Each number is 128 + 24 x the weight over the matrix's rms, rounded and kept within 0 to 255. Layers, rows and columns count from 0. Numbers have three digits each.

# down: layer 4 MLP down (transposed), 1024x384, rms 0.118, rows 93-178, columns 288-335
# gate: layer 4 MLP gate, 1024x384, rms 0.12, rows 94-179, columns 288-335
# up: layer 4 MLP up, 1024x384, rms 0.125, rows 94-178, columns 288-335
down93:088082107110141130109118138152095095131165104095138146112150105121138062146125151111094131089131116103135093128125144104112122121177147139090114
gate94:122123121095119094098124088142091137149110164136128153115149122113136115162120130126130142164144114129121108189146086126107170156128140113135184
up94:087142125086127170114119127122097145113126162120148133171111157128120118144109102142153146097131129122101132114170126081123158123120160165092133
down94:153129109157082168174082139116105102102130136121136135102128128118117156120125162103075091097126137148109157118111141120121147149128145157096112
gate95:158165172141123081139123105099167133193105128099083113101140085123128096140169091123143120083134131129107123141141142141101137150152110174124103
up95:091142082176133123109165142134122161113132096150148154128117123143123174116107124149151115147127142086133134156102131125116111139083122098138140
down95:136068118152100172115104117131140144189111101105141145152126134135127147194130123168105173130125110107156152132100147117131121109108182193138105
gate96:124107119123164090183145160153165096148123067133128119124140135134129113105167129087126122118092136089107123150143156097155142110125120111115164
up96:160141115160114148115137163131108119160106118115153128118110093157106105118174129132120131125146094103106133152130127156145131151170135155136160
down96:117106073111144088159128100125116114104127105086119129117119140140109141152124144147114118141039141093142136141121167106120108109111129106180153
gate97:119159117153155145104183105120096144118119125120147146104112119137131083131140135136170188141175106125081107120115158100125122079124086176161096
up97:122096108115100149173148111161155150160144155155125130125146151169108115114145151149121142124101135136174098135161102147122112101148166112087147
down97:162124140094111154140142135097110140113138141122132109123108131120127098117174131100116119124109158118056116135106114141131150120115109088164094
gate98:159129146123115123105097140116142116152088074123106164132128117177135111139128150137092117153145151119094155129116163139100152104145090134097154
up98:093077085121131113094158109121131122156139122151156122128088138148171140120144117130145141080092172119138140194113102137157142132125148120132134
down98:129104150169176139145091138103144112137178124139088072128109172161164117137153137144137161119080133140110116107107120147150135096141111130085123
gate99:155130108129104095179100123121153150137142096117110140087116169119139188145108156140148138136162077137129162131120121125114123120106143081128138
up99:144126125114156146133129131105137086109121132138150132169152148144136101107119138117113147118133114155141138188160101116140123130131110082114132
down99:145091137151138103108142102114102129111129124160149128106148113135162115115095083138133116098146157142135142137158138132133125161128131171166121
gate100:144132118123147111131111118136115116121113152112125139135097094129147126149141128137098143099125131107161111127141102163089121166101139125139115
up100:145133107168122146122099192118154148110165141104099135122135126134107150112131122122115131152131104145162105154159141129157183127129141125129167
down100:144096120155139150172109154145111143153145117166120102095125155125109143099117132198131134154138124069118178134132145103108158116153089189114122
gate101:129155148112081127113115164147107115090158093133137112098109119166106139148128088128157097105120116105074172159119144130105182104136107171158144
up101:147099108112138092117114114091144097155137131114140118179118136109137153100127109149114135136117135153115090150119140140140145117140068100066178
down101:159173098159167126112168115168131141143103131113123096135074134127104113122104103131102128150129152126131107120096158139112168087132164112154149
gate102:092137144139128120152102108113126165100130104096135139123140115145099121090153115151161137168116118152132139135091182067123128160081140108124098
up102:121158126151103134103137077116115137088085093096098167085075139107131131171078153130131120147127121149111080106160158097153141155117124130142113
down102:143149113159120129168131148114123163116103138128091119134161182128128084166106100141120135140136121162155106095125101133124087140184127130144099
gate103:125114140135122127108147122134135101115136093129121151123179105132114135109154106129149130105116164134154137095111091119122125088135124123138167
up103:117104135080108135128069169164139110123162161155152113135104096171113045114146136131141094091159093126111080106147114113122115141112070130099120
down103:153108158149127139128146171107130133130086144099132141133100126129151182112138119101153126112122096134158096116091156157148139104107086166123104
gate104:140122148099159099127108139108090121139149143113160114110150125169118157127101148113132186125107135122126094119145161123118155131104127144129104
up104:181132119141120129150133085152100146094127094125065132122109154144141143137146141103096157165128149167140111108135097147115138123119109129161178
down104:134090117103130149145154110129095119142111180140122126142143143109117154119170167140118117128167104164139113114124140129107123107121141101125137
gate105:112135121099114112100170091115083132144093139116149104069119170129115109132127125101103065136125135113100107142138121094127123120116148155107128
up105:115107128140134112118120128096123129091142111172135167139110156154154126130160106074087094155087143119130135107128078193144085163142119185119145
down105:108130093137089143120121092092126113129097121122132127122089126121104112136169159113120138083135160152109125124157141113116138124154148119158135
gate106:112142121146136115127113166130151144137137108136151106125113111130101149133144117078113137153132169122128141120127194148121124122126152145127151
up106:152119115126114124150163119142102107084123142145082140126134124099135100095100127145120140128139127152122156112111128137115135093118143117157139
down106:118119145139177141122165112145091123104118122113145129138091162146129147158151109116090105121117167124108119132089113134118083145156149154116114
gate107:120127138137134101073136169116149125133129121134185145125169107113163124084159140092087131110127146116103162130131123106115081139143134128109122
up107:137123142143135109123116148164113129126149131112128117133120114073152081131122129103146099121119097182137139149110066109099126071177107163129158
down107:116117097107167143158135103114150092155145144135128146124106146080105158133171102141106149121159152107142123105175126133114110137130118125127097
gate108:142151150160124091136101120154125137094094132128127138147092135151146135137108131151133146075108117145144087169171135118159152141129111141142158
up108:130143121130139150123125099179098142117117138110117151161107144080148174079113147157157091145093101142096079172148165129098121117121160132120116
down108:132170085135092102102100141161119092133141114137152141113136112141163136099128091135091113109141123103093129110127158148136119115151104173107173
gate109:129150141123106171101118127132106132147149134148139111129123112114145111099147138149119109129140122131128131168124165106131096148119149132154111
up109:107133151121125106181199121141158116148112118137130093120126135132131127154144122147109108110149127129129153155135139113127144150122167112112175
down109:109131139109116127102105137112131143152120178173109148121151153100118130139117146131102164146132155103133131143095138125103129135138101125137159
gate110:097126139123109074164102148128128108109160104127119086120110132088159119148139088135130144166152147111101067154115133092118164114150124153137147
up110:139114128128107120167134136116132108169150140111128134100130126117131120135107143092138082079086109172100127070153156145135119121076099083114121
down110:133139142125157144115132128103128178151138126138131142183120135141069128125108133135126122108115108172129127164109094110102099145143141083120132
gate111:171119109164119178154174113138109140088128091144161119104157149127083119143149118140157135117125139110089088129117143119110136165112134157127133
up111:120160098131102089139120129178092141138138155156099104106133119118134165125114121113146142122083126143111134148131138095107142112128174104158143
down111:148099124096127135134117098124130109122136130164116113148172127085133094136132122137140127148142149111104127126136110116175094170104086149143121
gate112:143151090105132171121119109120140106102124102119110140133131144118153164158124119105136094143083147127136131114168120153095119102097087134127117
up112:131138083106100133122128103111138095113140103116125122098074092125180100158150127145112155101116170107121138130154173166130098126145080158132119
down112:098126127167108127111196143158123152082172102127136140109121126123115141119102116114129154129135082106157093147156141163133134091104132171134144
gate113:149134147125127155142172134136105102124149126121131082123119152144119089119161094115164107107132102136122149119107088121159126179106122117194164
up113:112152114111124125132141137123154146134102123135151094166146165124134135121122125086140124159123114145136128140134155153151095123099148109113122
down113:148124149102099124110133182123156103125128135078091128152144086125134112120094139128174112113127148102168164147137185127156158108116186102161131
gate114:152134133116147159138115146121106146117098129083117132142082092103131074139141184154121153076135140165141158106078152111114158118108092127170101
up114:124135140125100103138117142164152108139166138179130146123155153101129125142104093135099112156141135129125101149154124157128130120120140143116144
down114:102179147124154111111111164165166075142154157126140114124182112125132124105140197141117108147156132130135145134135172120109117113136125125093126
gate115:086173108140153109128095146140156103127141118135123110141147113146102128155106131142123117074175137121112140110129148113077122144119180133078126
up115:133150129123191085128143151101090120121085122161131149140126137121160152133147104147181115141132108107147131109107102136134129146133144145109097
down115:153119136133137100130105158130138085127152136129107091127109126148130121151134113125134140073131115120074127105108143128134126116117039145160129
gate116:113112168131084127127129102120167120134158100172096157145135102099141132125084172114119146097186163148174149134179140140115152107109114123145099
up116:118148117113105151134109116121108176134156130130103171157159116131097121167121139104117118125132127143115122111127098107109131153145138163131129
down116:107133105134111117118109117110105153102104100145104154143093126143134137164070135092150112154140139119115110102119150158143122109091163104143111
gate117:147160154134141121108116151088143121114123169145148094134121113140154115121154103124143118146155146148135124153145130121097129123134073109120091
up117:102119134088177133109117147106130094125119161108158131144105112129149147116127107113112169122108141156141132106126106056148175132140102153128120
down117:145113139118164087163146132134105129092169112159104119096144133182101114150143111129144094080097108053137171110151163144101117129132127137171179
gate118:133126130148136161147118130151086164166093123140138090097118089151147155152133132127108160130135128095133142147113159124108113111143125097065174
up118:088111114162140158147144097116132137147110093147123117128145112099100119125087175135055137174111151119150196121142123124103106176145175140103173
down118:130119079175110110137151108140158141129124156119113153142131113117122107125097112145140116121139115174116119087133126106162139163165095178117101
gate119:130162114151174111111089144104162142119188105089121142116117126161145101125151123111079084045135118097139101153144151158097141114160138131173165
up119:189138147156135123116109167124162136163155088113138130105114115124168154116143200116114137090137126099122106110104140159167134146136165147144105
down119:133112104073112121136129132147117124111136148139108125114148141139145095141087111105085102088172147079148117088147162155092109143140149104121182
gate120:137148155126128190126123147093125077123131075073155118131135124104092094190084135216184133100083170134151172122114131096135140107112157122121151
up120:121117138127166109157116108140150142137142150125121181124143176115106092082148128139097139132123117106124101145119087107089109152143142128099152
down120:137157126121114110117121107071124134137130103130148139091102132116132106150110097117099124153128117157176103146158143103113105145132173138148184
gate121:132118142147152154107142139112130175154146136140173107133119144148131134139156084186159151118159128134168107121130117116089119141100086107161120
up121:152150112136113142113146111141112118109149143096125118125069135148135148113142129129134134145120169107110105127144137135139125157168127124122151
down121:116136144128120163152141131117114118179149161169110164132118115138123094159157134120123104090117161089149143140173099136165179115123130126083130
gate122:105106177141115138124124127092082146117116126138144103151124159106129129121108094163106093126147109166138201142164166163141126136141094122123098
up122:150151099157157113154186124177181146085137130126102145126122118117080117149155156124135107124132126140153093106128094097093142158149168149104135
down122:110159169151157141131115121101103168101104105135099146122126106143125132131132133131132155137122120117119125086087098144132127192148093114109099
gate123:107148132107115163101116154152134134154126149101118155151135123139118124115121140138144076136140123112145156125172165119140123126120135134166101
up123:128146130156092128117124107101119097132101101187112147158115134141125119139161126144121160122137079163119141113139149158110141143145124108129097
down123:123164118118128173130081150149131107140154164085134120096062088140160152109166152156129104127131123150132128110096134146132157125171144103089154
gate124:158176157120157137137182101140052141135125082144133117123116141105115144126103121116137150066109145086135165111097166099100118108151146117201150
up124:124134102104139121132108091106148122151143118098107106113120117182097156152133135087122077121188159127114115128144155095134108102140175109134131
down124:149139109104151150124088088097122117075132135134175151129075126090140119145101146147110136118128124089150114139140157134129153181129151161125135
gate125:102135133170191095103160099108159137097166111141110079108163137160094140127114117109134125177104080122149128105112112130147126129170111112134114
up125:129149108122135171125117143110140107124118083114139113163144149097096150155129077123154052096099143118136117112108109156149084166157138110126114
down125:143155145120089131139127173144136156141129131105135116168156128160162139107139101120110107121139175133099063121143143157137148092129117126161107
gate126:137140143161111129142154132109141145157142129106133137102106155110104087148098075115106126135158108116140130145144162115135080118114144144132099
up126:136110142147127134129107134127110161127129091115172141136157120135122131132145124131185175154111138116132110123088135122135148130139163122122162
down126:140103155129154096107126158127160199115137130148119146135130133118100102115098133106158110148115172138132151161139155128119147122127082076133141
gate127:122119163139135127117098127105123162120168112106157115130111073073065167106127129115113162159112083074105120135101145115097145179090083099166140
up127:087073179128091140081131138119128196120159097134140116115093141147088162143153101153102138133118130146117108146124165144123126184107098108174144
down127:139150132079048127161152156149157151168081144189133133118130119152140118119198127160107126061178138154103142146129111159094147138149138118127111
gate128:154100138172116172160150153124139126139128104090090114096093119200133155146140112168139114119141113114154114136110141174104115108131135154141094
up128:105129140133120156135150136118146135133163095121138123124109081109160144116153156122139164133126113115157122148150116116136160114122140104150125
down128:123098121114102166141118138105125129113124141106160122125109135157126146126136133147153139103092093122162147141133115130163152140150126166142121
gate129:166106133118102104118093118106130112148100122135133128130108149125154123091118103082154143136111110142125125128129121092173119122126126146131100
up129:110131085158181125128136119113092139133100139099160139129108139128129115127110150165106159098101124115123139134133190089142136087144116133124156
down129:125083119156109134152092174135124123099107149155119122130137094095142118137159139118150112158126094106169118175107084143138142122124154130151109
gate130:120108141117130146121130122149143130105142161147100122150134097101094134098146133175092140135064125152114115133149126128104080122087168105115112
up130:103110150136125139166118121129147164123113113125086096160135191117126138153125164109107108078152161157156115140073132126080168119149138125097162
down130:103128164106123096145102129112186121139138117147136141073147110145151103090131136127092139151120117136135081120158126078155107108177083099122101
gate131:110174135101145151116123096156171145119115127192117122166111143108115184165156153141108153129123145125111147123150152128155093102096068128112086
up131:134092141165147116119081134105126129119178144137125111104162153111130133140128135114120139127073113177101122097134140154092126154106120116106117
down131:098109086096130135118075158129087080138123119120116125119108123117177151074131113086135145147123124106135132140149137117108157100157111126058161
gate132:149125137137100110148114093144105096090055096147141112110103110122140139114144118157100174119135125143107132140129133140150108090131129135158146
up132:148131164129118169142153116119129159112148146101121145110172135163113158153146116120161111108126160080147148130160128088120138120125121121139112
down132:122114137136111139176142123112135160151164115114137163116123116157138167108177114119138141140129122145099151148142093115117132145112126108094144
gate133:145133144131119122091146120151165139163121118117148101105129096136109101146118125135083148102139139154106130131159106123142144136115119187126173
up133:109141123164143149157129158142160152139152125137086169162113089122137139128114089159123135146102180139123109124135079120117138173123181135114129
down133:128075081156097095142112123116093116102078112126130156131087076117114144184154108138120126176156119118084125152074094121118125140092081136108136
gate134:129110155116137107149114160118133108092121140143142119125162110106105103107140132125110155166148096111118092122102122138111142146082124130139122
up134:154149091145168177166158144147101146097108106145140086128170146127136128169110138130149161155084146099131150103090094144090156123116076144137164
down134:129143184121122118151174103143119158153136108108094144110131185118110145121141157118142118105136093119138150137148158143140144127118090118140118
gate135:134131091124131119104112095161139147113204142186088162145156130100131144156139086165109163114160151145144137171112101136122120127134108086119129
up135:129120116110123103148086145129134113105099126121105115113123131125136132080127142058117143136098129117124083137172105135121116115132154154136066
down135:110128134108149089092097192114132059119100091107102145069085130091145133090150139112075116120121138128168118140100139186111126130144138178153126
gate136:095133141158138103159136116092120123122142041139113108152068126137155120142110115145145166172127145127137086153117155160114143095164131130147126
up136:171125111096165124109165112107124139122100112157129142178094091141106142143092107128133125105157145112102140137146126143118155108141186117096131
down136:115115148126163102127161107153121184120114148128121181125173135093056124139089138134104147128162117167115121178117125150134145103113150126112143
gate137:143150125178121148120119105138125149150106127105142159091159142116117139154124115149133129107096162115127091118126138130105148083148114128162108
up137:136108134146125106128133102156146132159094143118128157134130139102160120131135097118158124125086127104112124112134131099135104158140092097172100
down137:124085086152132101146131137106127110124139141132109102130059081105149180166164166150105128113137133117114086125084123098115135110131094112124111
gate138:157142109152116118143181167109134156159143127140101098105111132120106128170115140095156128130154152094161185139100140126132121114173115139109129
up138:091123102112130119095147116164111138145142150162115159168135139121176154103156125155130136093171133138134096145130107163109138123163109162116174
down138:107181133099181110096149174115126124147127136108149143157143106121180065120104116134112077106127102137120133182150124094158103131142153100150113
gate139:161122123108093103116137122126137167153085122145132119111130131158105099143140170114125146104110117127115108102135116136169162116140139102094077
up139:136144154131125117133149111109144124142106123122155132093075109108158135123141140136118114098113112137126141136152074120124158116148153131146083
down139:127143094104188143132098121110067097168145159093133108162114133051089165136104106151120174128144104121156122156134169152100118123121109126111149
gate140:142144064167120110123112116113075103158170121103117123120147114137138099163138142172110116151106124104146176087111153080120106131113144110145097
up140:131115140142126074100137104111124064153124104142114148129116120159115130151126128147103125136083140114138128109147163060128116151049130110164133
down140:104147144097160118124141120149123116151119116136128140129103140116140119121157166136102139134136143142140112140171122101102148134138069144100110
gate141:137128163091156129091121140145120094133151156117125145168106158127136148119169112132100112165143132106083139129138117133124115111136109097127106
up141:147192114131161104102102122153113148109130132153106105103149150125135084149109149102142129131130138117125132111090130155147163139137148110105139
down141:115125176175135154114132131115115119134174139156140157168099092098156142156140125145134117098182128069125091130116086127112130110142105109168117
gate142:097148119141144131126132146133124162085145142126122151100123113098123136120100120138140136123106102107142132126145160103119172123090115159131101
up142:121125166112087147122103128111142129136153071101122128132137134160130145100127092124108111140099119152092126130133097121134138183143100126165123
down142:115133124133092094142118100144108136172142119192167075126135134160151130149137147117129100147137138108123156108186129108102124157113117168139102
gate143:104106093102120169104114135095134141127142083093113083111096134133114142143106143137122137124107156124091132161130144138127170096159175130141139
up143:127174141109122122125121103135133139120158155159148092104176117193170126121139142123117122141112143138108144113124128147083117147125112092091116
down143:134070103118161108142135129107139148134124104109099112112097149113126111151125091108103131104140120155114135141125090148121082092175167135176106
gate144:163139107104156156102115119144151144126186093139131157116130114099131180140140122137103118141104100146163118112161127159121120098130186113117138
up144:129123097125105125077150142116098122092118130133114134142109125126133150149083135171136127146086103144105112116108119095124109111135158090073132
down144:081118139116108131115117101155117138127174186101121141142110139137125119135125133082131098122148129146157091133119146116130108086115126106173150
gate145:127158142127096079108145096140129111120128147113138113075158088124105165116130170123145149097146158079150159136080108087073122122109121147141122
up145:128124141170079109116108087165148139167132133134148128091132115109122158104137141067112096116162150121125122173123128113133113121155083138141164
down145:131138115097117101113140122164144150148117149100152113127109138141159077094110129125114170117107132111158137121124108118136145085124093166054141
gate146:151126099118166108128097151131079142170102138177133094087141112143105160141135111157149160129111086122113140130100113120094073130097109108134164
up146:156100099095142156090114156105110121137133151152170089084149092132111141085124112126097085087152118151139132114074140121156099148131139167147116
down146:108092069113152133110119125119106084119137134149114112105122155144130128184142133128140168116144106141111115140131164155123079154143129148102162
gate147:129142123122148111132151158148149133118116105119165106176137071115157120110137127135119163093121121117167126076162158113119110131134129142121168
up147:132157083134148132117119154166133120177104165102137133140117109146138127106125114119114144104135154150145126079102121136084116136159127094141148
down147:118159123141105165147140188144121154131148124123161137158132162103096143145152145112123129089099144115145140112128114119136180111154141123083146
gate148:124130158146146148130097073121127117142132132159147106128133102110118142098148137126129156087132206147106144113115114126144157141144148137101094
up148:170127129079116111130121125130121132119105129137110122103134152101139082105084177090113149183172092116121121173169174167142155130104146147106109
down148:130101090129174098130151147113149152096144135171122122131098113106122144120140102145113129100124137148040111110115131149108086136109158145123122
gate149:114086112112125124117139072138190124113112081147148141101156087174138114132130143111138136111116115132135131103135154117136134143164149171163138
up149:144097153132155092104129123173109097143095131101170149122161152159116112137099140114117149109125147158127117135094156102104127096114105163168116
down149:081163138097134099148098187100137126159129126143146125136132154128176130141115115145120117131129093109123172100144118133118132143132113139142110
gate150:078127152139101124091108116133116139105148095143132123149117117143170125124134148124106157136067145190142134149116163106135131128127143142145136
up150:131145081115131149092156131114113123116130097140123124130138105123142149171113124132132120154113135169108115128147157126145146110152139142148127
down150:146135136134103120133082098173147121119129132126171106156136148140067118141084186129123136112092125108121122148087110069136101158117102155138109
gate151:092095111115103106122119127119136099162132116101126064095089114128126075094118147085183141145109101106151120116135108155095139102121125164178096
up151:130123141142096168101129149121164092137154135119108101118108129144114113148118148097188145135118152164174157150137120145108115143151093164136134
down151:139127124142149100111165088150132182143152109149158091107164115137136110130137109141099135127130119143165107122130161098134200150087131123155108
gate152:152119130138129096161126137096161107088145104076122125129128097087152148085163132161139115119085148106162151103170148147117136119117108105154113
up152:104129145153118119182075135122140094130138140118148137168146098152152137104143114173148140137096164117136166159133085173141144110121121105126087
down152:119140120123097162144153151160101128113136120121150142109128152147130167102128098169133109137139140108137091099142116140120136115147155134118119
gate153:093144130126152136079130139137152113125161072108177137146137120129164101136151145128186109166112133089129145110152159091193163097100117127160140
up153:123128112122109107090119192122158182140107120114140163117057079112179158124117163119146137118123121080171127050121137098162164102108094159101105
down153:130114139065112158089135131099121181168119118134139110121099097142091148131123112106109142104133096145089140123127120109141108087099112117118172
gate154:108128096143130193122174181127146112149132126142098141129147094102096153132127115110154120098100116108114148113160126136120158171084183146154166
up154:131120101136148154143107157140150138107107128122098120132121129154121144127138156079154161082120140095093110075125108120135118112146102122137121
down154:119154146081124127096125140166150076114153141161161125105156105126077122127108115135125180149127124136123107101106151119142147136119105104074173
gate155:152164120108150140103143102143152120135112117144124130123123137156100131156078125086092113158135180143073133166128131089187138147159124114113120
up155:113118158158136098118118089093173113152099153130136128173175112128144117147089106166075102144122075133127140135098109098186148096135116129138055
down155:101090159136139161125082136159099177117163135116131131121114114100133120103127126142090140140129114131084119088114111112119127116145146108112123
gate156:140121186135133126120104179162158139162100093135170159140142094165099157134105134175113181073144109127131103102151137139110129086134157155066157
up156:112063101099198122124120136109135139129159118109140131147114127134119129169133133160175125131137146114154136177105119171120120135120127145134102
down156:139162097131158132108111126124107136159119143096151171164082154108116103094120103144129155142139140132147134176104160093124097138116112105093137
gate157:139156099078157107134171097139140165133132145155097132127072097156140134131123127144122115144154161104167121124149127169132115114166146141149117
up157:148117145124141108135118128158104124132118084148125115124102134133089121156120067138161129085116118131101131090120112133094111124136132128139108
down157:099147131099162133108096140116125118125177167100151118140139126167145140113128111128155086133132135149090089089112101126099149133116117117113112
gate158:134140129104176117138152132082153149133152141134162136175130149137126109114136138103151091108110114128106172160137131147112119160106124116111154
up158:144140101144145096128161095119143151124131128128118168143119148148143135130125144151114164154123096155125192133162116116097132131138118110105137
down158:126179124139169111113129119130134183133142147110150122128108113177097135118165094083115132150119143101128144143155171136116110098112158146156106
gate159:124122158107128111134137164141147091140136066145150092123111140109129130149167143057159154167104120112121138108146124130107156181126095095100140
up159:091148130125132113145104111163161141111130114128108058102101189113085107122156120134168122148117093129121062168123115059143123125157105117119151
down159:158107066128119168123115154140115119113155157130125094135168132145151112123136139129146126126155166111142103092133168119171114127156193167056118
gate160:164121137154140129123125148098107120165124109080098139115157093133091062140154074105144146073111108183149131146107113131147142127136113136194100
up160:097139133151136146118175099149123146111094159116135146120110121143140117167139156163125125135144157098169116148069118122114116123135150135160149
down160:123110119151126134140141155105155108141101124115136134094152139134071148088116121139112092164144098109142135117131175127141123130094130114153119
gate161:078161107153134109142117098130131113122117136095125118123137166113112140125099131141161132103100153120129153135088171094152138139106161115138113
up161:116110150156147112141110111145138128143122099111122121123119144135106103106131108138143131137108135106111152150135088128112138108130147154140120
down161:111159094121143114095120122109134155088148114108115135131132134115159100106135117132095095098150141143162176145114133118164107130137126136136113
gate162:152154105147090111145110118138130147131114132089157133156156111097147134154161149128124130091144179151168109165114111158123121159149162099142119
up162:123148134157099152083151106130126123130140129126107151141116114095123074133132112154130122118146095100164072114133129145161104149116123082123101
down162:105105148121119077165148115135100127118110083112109093140112145134146157143123133110123149101153117127123147134163110083149143085124129155164145
gate163:102163169111111111106121100122098103090118106100121105074110114130119108119134157100081089112146123099119154115086119113065163124127146098103094
up163:147107141084157097159080141108173147130106159122135128105131115102135096130144131125143161133141115153150121116127138109139139123118134137136180
down163:076095108118165106121132156136095110132100122087142118153125126156115174126151141152100142113134085068124135109095144114162166143146168106115113
gate164:136167133177129129116141097133164102126115143093128145156125096132096120103084130107106122134113120132128160105162148115136120118085111133131110
up164:122114134114093109132122146125170104141146094074125147127091103140126123121159128102137141153136113154152146087123135116174106128130136099181160
down164:145134113124128097080104142115085163116113138080154158120141129083112139122133153075163141143098131109143109166152163124144127127143098124118139
gate165:141133099151135169133079108176131122112118115126155149125089146112149130137110125154134153159142185121121137139128105167126113107138104112131150
up165:154155122122108167117142112144130128096123129127147105116118112150163144179124136107153111138127104130132112128116144114128133146141126098096108
down165:123112089119143147128125122123118142147111131122108119145132108097164141123135129110102132135120142116123129144113109136116127148138148165131143
gate166:099107136108127126151141169134122147190124136112135125095148148142115176137159089130108086165111162094119123134110179100166122118142063145158137
up166:139128108129139131136112158120144158126086107111136142109131138120132115120082193117086084116124139151093112121154156135114093122129128154080159
down166:140157113143163101121167117135122132125120103101133138165132111116120120161148098164103130176164087086139114087072093155131103174154151150127105
gate167:144124111093166148140147153109122105142129135081116096080129132116101123118185180057154092138139127135117154098098110090111090120102076088108109
up167:121102067091130123117130115105114118182135097122117150089125137130155122140129136170145121170120104113132134130138183148100124094141157192143148
down167:141109129128112110156149111188117152123136134106129140117098154193175168157136119117107156084152106157122115114162140142120158134095121124134117
gate168:140119117125133098120120121116129116147127120123141122115092130100111153167113139098089105145114124091132092150109138087111145109139102126147107
up168:151111116131114123141163126100159119117145152097132138148107091141039144137143117131146141103132117114130166101102132139137132143106077156165143
down168:111122151109169115111101143146114150116158106119099145116103148124147122153109092127137137104151091136097140064078136139092149103146104131110118
gate169:082129179163096171117168161167121135175140132130138130118144122096121173135096079155103162122103147149137143117128097120157108123135110140147158
up169:088125141185126132124141158152115125115170091130095114140136151106152143130136108138130160128099143114127186147136090115120114101127131112113137
down169:112126143145164122135144143138162125146103108162153109134111134104098116129116101133147154111144109161169127158095155138146101140140090121141111
gate170:114155129158178110101117127142133159094137067106098116124150083100117133108118136135116145115125113120163126138137094114165139124139167103126121
up170:127140096095131116102125085152138110123163152106145149116116094123103161147092104155147098112090117125181113127122166106080125140107105143102159
down170:146101124106129077103150131156149151111102110124082120118109112103129163104128078144158101108109129139106137117169133098164127100095112076151100
gate171:104141140138144119106161094138168066153165135152125158129100093098157117074110137172141156126088094181137133145140119116128137157137110096102081
up171:090078124154168084136124111190079097164163102170131120131123133195138138131084136141118110122151136156104142127104104103135135184107116135123113
down171:141120098083143078110156111158125116113152151129101109127154108103126149140102148098135142099136113124104075110153130116112165119114122142122152
gate172:153156112142093091136146100122169062143113141127134153142096116136165146092115119133048148130113102113080161126118107116130133126175142112140154
up172:161144099122155141128105163114126108177141156127135101125151078120138107112106143121097137141125157147172150155107123155149113172153088129120168
down172:134154096109115151119157134123128120134130158186175129180088150105130124126134118126143129175108131139111117141173106106108101129166113132118168
gate173:142160198124134117183132173104052138128129145100149105121148125151111139133159126131147162083144148103114133126145141138213132127110132149171118
up173:134119179120146154185142110111093109132150131119128124137118113150144133120111108130101123140103116114135096169147117089182129118097086136110107
down173:132100140128095126110121065177109102116151145151148096157109103141125125105115121137129133135157069127151095095142104111115153123118118101084129
gate174:117146132186137136158151138117138162155121126124126115144128110115125091132166076114163139110112101082144112180176082122139115147166159106153098
up174:143134108137167136135077095096157149126152121155138141125157138117125123096124131108129122131076140158132106106103173118098120167109153091180138
down174:109157127181124123128131145122112094134143131144140094198172096135123132154156123131122075124174146119133139125142132074113147156128150112099061
gate175:113132145125136129141134127106135130155119152103118106086146114126087118125165153130120158117114112138080107157120153113117129123129122107092174
up175:196119123148164121085138156151141103168127094060143178119134122159101172131131086108140148115156111128101107108155140104096158151125150129138138
down175:138098115114117108124139123173148107108135079127110147118135138108174120101124117093122117147170112130134120113184125156119147124112099133145144
gate176:126093152173120175137125167128148115160152140116164128072169158109096125125136098164139095113096127116120152083137147180127138172099146153080075
up176:091122068096107070090121115114118163139127132129134128095099162097140115147088128119126172111136063125162130137095140119131156118099072131184135
down176:158144104107140132105106130178119146104159142135126152135118162133144128139161126139122112126143130127109137156129157117139138113143160150098150
gate177:122113115153141139098180109152124090101131135138149106127137120117145112145132118157153132105105190107126124115098115106117113154119112170152118
up177:125125118139144132127092136151096099130107131110100117123131126150102145113130128113104143160114128104086076109154109124088134126170112123147132
down177:124070144154132133145119091126117180118110119123101115092125136112156118121130107122138095101077193149143129132119129099121145137126113123088170
gate178:096102099131087130110137113106118113153128144117139132083144123121126116096126118120119103131091157157112128086103143116067136117129150116142120
up178:156128124127152127124129124159124146145122143133139123149152122126091132115111118095128154124130154116177103149126126136188110143175128144104135
down178:110126141180110117148169128116106150125114121143113145120137106131125158158084130137164147150132156146140129124120093111113157126141132098113154
gate179:189134162116133147097128118134171165118109118099142150136090147140082119129139155138132170130114100134130133096155145131181141159181113125087131